Weights of a small transformer language model: a variant of Adam for these matrices.
Each number is 128 + 24 x the weight over the matrix's rms, rounded and kept within 0 to 255. Layers, rows and columns count from 0. Numbers have three digits each.

# layer 9 MLP down, 128x320, rms 0.0534, rows 0-82, columns 256-287
128092108140135145152184165090133109153122139177166137129136183096142138111143157119116132133133
097108130103092161136125131106107147152192111149109133157124107169099136130128104129103111110123
151131144138129172148124131169126156143114100130095121147137101108154164108131087140142117117139
119129144107095140124119138146121067125147156104116125096129124115108151158107136140129114099108
097151129125132162150101108119153124155145136110127113131130148108119114101173126129136146144186
130128136173110119149127100133124125131120122139109119120131148136129161145126130158106112109133
161175098140136091130104085160126064132137125110110152138151146144128151144118107127126146155184
090157185141140150143173177130163135125094121148162122064073121142082140127132170131132168133169
116107124130154089170107118130114143155151136128118134086145129128193097120093110115135156108133
141114139076089138124148099089137135087104112164113117165134106129109151140155124122110123115133
082099154121105134153121156152125093178138098164140121116128136136104080111188114135130112177129
111125114133152128122154143112091121123099095105093150094116146154103159130139110121097132155089
126158105146110149076152144145163121107119130085129105099120087126167132111113120153125119129123
166151126167137134138089139103127108121136116140143166083127135159191147157122100149099090121156
130116143100183118123154154099146092140086177104154116165091127162137125111157182134145130155153
111129164085126129106155083117090151147149138126086190149152137111104140157110122105135158150120
130106081156116122121125126087096152164102111161147103149119125106128124189184088159117136142105
118091143137115103151107126172158091133128117136164153138092117136088129142125126160171143089159
178125123089187118111106108114103126120133098141132143086131103146131130097119129115152166144125
085152097109119135101153126138151143161123138074117128118140072147135120151128100127123155138092
138099085086113127108124135157107150149170117126165159107152097140129069131115137105117106154106
123105131163108128103117140199163083137096138104094129106138116116131100135117126106119113140130
116168144132097139182099119127142121092066146131156149164130135108155115113156161134106129159147
086128108159112121134140156114151081161142138170140133134127113128186128125167146115111126141132
132158102183108127129128120129113112101120138101133136128116157151138166147168128142150065160144
183118064140163139153152103114115145179148074078155117117150094131139112090096131130130169139134
155090108126109125116140149153090126096122106164156164091078145106148101147126087131136158136125
131130137132111147106083117118100155133136110143148084143122119120169100119151122096162150136097
141111118151151122073151126127136089132156164127167138157130142134166103139111104088128088102117
107103107164128063135107135151131134161139127101119128116100138132140161117071138130161132150091
127155094164118136177134108159155074091109129093126121095141059139164159111154178133128153121118
161153109185132152092069139130123150125132133103156161120137132128163100138116091131125099104176
117143111159089158140142148127128103109112161125103108137174186189113107120136137147139083117129
140105060194145153114125152094171163120094151135115172146132147140146144123156127109124114159134
104127179170138072166133141150142131110127156157120148076152120141122079183101119109100123138100
116115127137107155125139071154148108124110161176142085090135149097087103121099114109164114133130
125141130151142122074095067136167103120158105082157145119094111095125137140139151185106109151144
136096155103149110101113141152124143136104108105101112084127143144103152146119095106109130142127
157130199086140151108092142137086110111101134139128107150099134137141103132110130140131123074097
083111126156117175112135078125161108152140180162074128111130089179131112129111142143123125138115
170144151108143134103122150109133124143138175116131074137127118110095076129150118092098122123141
118149183108160142123117117129102131111129119125111128129078100134120147126153132156148118106141
140150146137132116129129113112116163145172171140082097155133176161109071124101138136124114140141
181180114134148108125099153133138111115109096101111172119132107081144102111096123112089142139120
090117132136126097140117161108126158098101136115139065126110105134113151151115160103091155128160
122139105124132117103143149106145145128140151116161079113142164141159132119111128145146121133152
132138134148099098126152137118146144089114110167143105115122160140142122131080173102138120150117
114153158160092136119121137139170087119131130134127066146103166144129122097124178128099113160165
101078083123134138125124143120110103140159138147125121119087095099160135112121153135178145129126
109131151128125161154132173136140114117132126133140128108134103129127151173158155115117104128144
103117149102137102126082096157067116160158109104101141157133090142071126191122145107116136137124
128168083148097117089157128114145118147165114155163126141145134144165154123101132068095115112148
148136126110154115128148111116176113155167160158137132158134117182102143099153152120120091119098
075156138119117109161141120094105160156149149134121135152106103133143103155145122139106139122126
144113168112121099138186172127149097097123097159136151093164121127142158107138110098192132101137
140160099127138135159141110124137158115158156135086152147129139101093134153107134104137160125158
145138110141152135125167125147093140127172172143064100097098152109095144085132128116119113099118
093085114098131128117107101083161142111135167114086112126130152170116110140110159102117106118135
151132117096168171136115114116112149111109099146167114136133140117144119114127103138131142128156
114126148123082167125158155143077064163169164148132096145150150089115151087149169073117119104136
152173118132143130133131159122128117138172139121120122096078132135126114105144171186135134121116
142173132119105110130120121103130100185132129092162166155122120170136127123114145137174120103141
134134134106117134055147135127142160133153103088133131089081125104132112134135157118145094110156
074153135117101136131116104123118148121150132121114099146145099166138113119169139153099118138083
124103156098143163118111134123133140175108122121131109132151105101125128106094164148145126127171
150161137116135137155139110152110133156112147104098073120150149126165128159087108126114131097097
111121067109103153121117094138095153133133127110088123108121105110137107119138131146125123127140
133094136136111138103127148105102097115139134108134089137146100120131126122191187131122141167121
090080120144143130086150173182107140141116141102118121107094166150191144146135091173145145136149
108118164088147105109128108146112150154138135135152154101105119135122118165146176097083173126167
102128162126128112147139135125112135178095143092153166089118149131097099187138142125165127145143
145096117104105153089132099161111108145116166149127102092143139137137128153117151153085137122140
131112154086142176157121113136124105147124124102128115131105150121150150151149185103101130153096
115102131082138109128109149149134146054099119099171134113148122155153085167139166110152087097135
135130122152127148137169158115124120104130145116111139086151163123130120112110140106156101099112
108141114095137102125153169169132110101128127165117125089113176099110127139139171128142117100147
126123111144093132134129124090148130116156119127158133144096119101125144141098150100133086120076
135133113164085111126139159176098099111172104166122100165164099137130135122133109147117127114105
117158142148169145118125087140131127151142112128081100151127116082108166098170149154116116151125
148148122151112157172144136110151125130126099138101162139123115145139101125123109171151167108118
091144135128170100111118096108102172126177131151146119169135167090128131107121157129115173129078
130128111100126112127119101096164139131110138111116102159153154113121136107105141139141115082094
139151097080152121120150179105164136086129136130131155133137123099100097109119148091155138125155